From a checkpoint of a small transformer trained on Wikipedia: no biases in attention or MLP.
Each number is 500 + 25 x the weight over its row's rms, rounded and kept within 0 to 999. Layers, rows and columns count from 0. Numbers have three digits each. The size before them is the row's rms in percent of the matrix's.

# layer 18 attention query, 96x96, rms 0.298, rows 94-95, columns 0-95
099:524503535443543517505518497517463507524512535517512498483500495505505504500471513513568516522548502488525531500505461471516506530497508482484538516446465495495537470526508529501448523474457468492475533507523480484496478496513465509525574534529485509485483474523507509481499515521509520493
094:519488507504491524535453494520542519525487443517530526510450500487547473476489514530501523486485532496486506486490504479547481517547502468501531506504505474510509484454487490487507522459519533481506517534469468500503508485482533479504502540494463511476458514499558525502520484512435534506
# layer 18 attention key, 96x96, rms 0.301, rows 94-95, columns 0-95
096:527518471499539555541479468490473480476526512463529483490532498477499455512467550519521508519496535497516507479500477486504505502526486483467452553467510480495504495508468519514491545471512479500485503491512504497482479481527547455530536541492528481518451495485534530478514508532516529511
093:516505514507516542530450485487541527493455468506512507534506462513494468493507500499474527520500529527514531495520478482473513490490530528510543472489494511481524497524465456499527465510477469498522486577475510521478479500494477438502512526483502481464476475487555466503465520513521493504
# layer 18 attention value, 96x96, rms 0.336, rows 64-76, columns 0-95
097:484498483530504485520504531545484500498493502534509544476513471516525495458459502480467497512531502507473513544492464467537518508494459499482484500540531512503530478488527495504503489540484492471460502549516524502499547465521571506461486487474499500482545483504520464486473514502509549540
088:525483462518530555512473531487507474501492500517525496533530534490531546509544512468499531517502529486486517491470501527516468497478516510504488496514484569491511532511533442517510531484513493520462499501512511459511502580499526489482476511498491504455496501476449487487481482497529482472
103:478494534510478479505516499479520520473444529517529495464495525539501500431497511522482556526507509498473497487496522481494506544515477517506492511527504492464478526492539501488544504513485491431522523511476518518477467459505480559476510466528475535506486521500522506512463478506465484530
097:481514503498465549473518496508521482458513502517516517510507540510497507506485454512520467491473557438492479465515514511528503496479478521481487555486542460470498494524520494505456510482528502520464495486542455483553511509473492499500487520513548495508453522523483522490478495496465456496
101:497529510478483487467516510461503478468530514500512468535509467522507554520479479476493542524507492483459469500509496443526472436504502456478473490502472468468479505533490482512505531543481469531497499507538472509521509508547514552514533484506466509504474494485501524464501490500488500548
098:503480489499512456465478494529508533459543503476506495499484508500539535489501533473505514524466504544524513515466497502496442542511489496471543564524499525519469520492491485521520517428510484509471449530516482510542483472482509516493506466464484490505462498527472505517511468505480495499
110:503528501501488521504472464496496505508516531507535468499495520485479524459492522521496543478488468503496501529471513512502542489525489493567510538544505499517495494477542517509525474501485502487495519499476542493473479554510453479520507522457484571496541478457524485479492552511481471522
094:497506490490506558472508498525527466542453557505517515541469505518495516460473509478474512511483515519514500480481473494512509468528513497514548470438490514507489523523520474469514531471517502500512486514492531510515537486511511523442536481451542520517542470497500463504511522503468500481
092:482487504545464519448491503482517479491460539497524484489449503517495552509499486531492445509462537489537511526510502508505501516510474527488464495505505474529461499536558489503506490500487486479497475482561486487481499544510513507525466473452517490483466485502522520459518455502531494489
093:491520490540556489515530487513540476488532529467498493513478484490539472514477509537466517512531487524515445496445484544482476491483467506512449531497484520493507471511549522504490516534500471497499516536486530525521479495461505479466499523508505533527459496516500450516473461514516501513
101:479475518497491507517486502476499479475488462511471498515444497453520524579450500497469523488530538464459496480493487512516507497505511490477530520486465496509500500495507475509533529542504543512554453498515480489479510468484524520506494463497473506513508513524511474536533439468491523497
100:535505470469471539511490538501546535524511481463459514535521483484447532528501513481514479501507495489513549452492523490474542508466506495543513543504517483454535500475459479548489512482550452491527467500501491505496523513494496504517508476517478480508494481489520516479460472510507502482
091:519487455545463500470520491513493489470500454528467509520509467510464462494499506532501465565498533477474492447476527531536473536528492510515500557478529526480530457498485537507499505472514536467478497497494492508510526510488489493523491511504518472525481448514493522483523532494511471508
# layer 18 attention output (transposed), 96x96, rms 0.288, rows 64-75, columns 0-95
093:474500497484486507489494518496511510518492498445440487516535498536471552513492488530538510487507516487490501482478530528499551449473537528513519497509514472539497480494491472456503522493488515483494478530473512462448484515471439475492538520486514498475465525506531509500476547497490461477
094:548496510500479509513531486506508529486516494488539541473486470460461465501514530493538452495514487460490546485512515447508528518483479517498509510485480523498501492550487502476498497496521524542487514475472464474484489475491524463490546483474561485513479515496470544524462473464485522513
105:500475500496488505499522502476553471481529549511511529543512513526516477508495498530526507530487482517502529539509467464513454456479516473532508476493559544539495498445514512462498470492478507485497468501512520482521512495488521466473486505500541474505517572477492499478529515514535502477
102:548468495489514500482490493488513530507506489516477483520534501434500504489498508498468509480519510513487474506484481541526504474512472455470489517453481473503484521531473449503473451471493536461536513510474558511476474476476513501537487493503479531548528526524459489511476487542516519476
097:468471511519508527507550519522498479495491459533436454506485511481498446483519507536477513488508504488504482488492496508477466502486455522491536471503521532528527483541529518524431472494436506497482469497503481490490495511482534489505498491470532529511493461466505454464494508481482492503
089:501495502477451487531507480448490464462487523531486509503511507487465503509458514504493435523472516524497505468534475507467503457475505486521471460505526453454501492500549515516475507527514524510475520487456540451506510532485475529494493517541518522466503461510498492534510514474494500480
104:493500481516526505496481494526475468505520509457501518480543456527502472516473511475491480481508544532507479491510469482487484482549493530505499470531504501501510491413496518480487510503481493489522465526495518466521541484524569524511498540489536483512474520494516536561469460502501504497
097:440482491553495482507508452525504498496500498487459478461531450496476472542502512507541501510476450509512520510498448482501568473475518497494473515502526496506493506483504464491506510548501543524491517436509514522520510503507514510485535508512488484553495497516512514504482467492506446491
093:486515530484485523475493468504532508513480503492527505493505524453546475480506518489485499469500558510506523490478455453482532451476517487487511506498557494486510496569484509496534472527529474543499459510490539522466534498504529537511486480506517505508502533502494539501501513538474464466
090:523488477488504460488486512513495496463408474515499522499510490554474513493487497479523514505476467514516508472578459499525523491550466532501525503494529481518510523495489486501538462492514494479522535496471450487488513481517509522522537506510498494467528515479472496510508463492508471458
108:492506504493527497561506467523505523500497500493506507564510504501439497490530513484535490499486529497480478485512518496543513521504463457519481452502489493522495501558511529477486513456481468498457487441444513488517499519470487470485509490530519488460481508504504466473528531485479465527
100:464506547515504526510516527547456524485521507475517497487484506478540524443486512521479456537500503529516511516492442547490478481518509471546497475525506502501489548501541505464495543463536519500532523476500508479485530482492468480482483515500552512481490514487500515489523485514532498542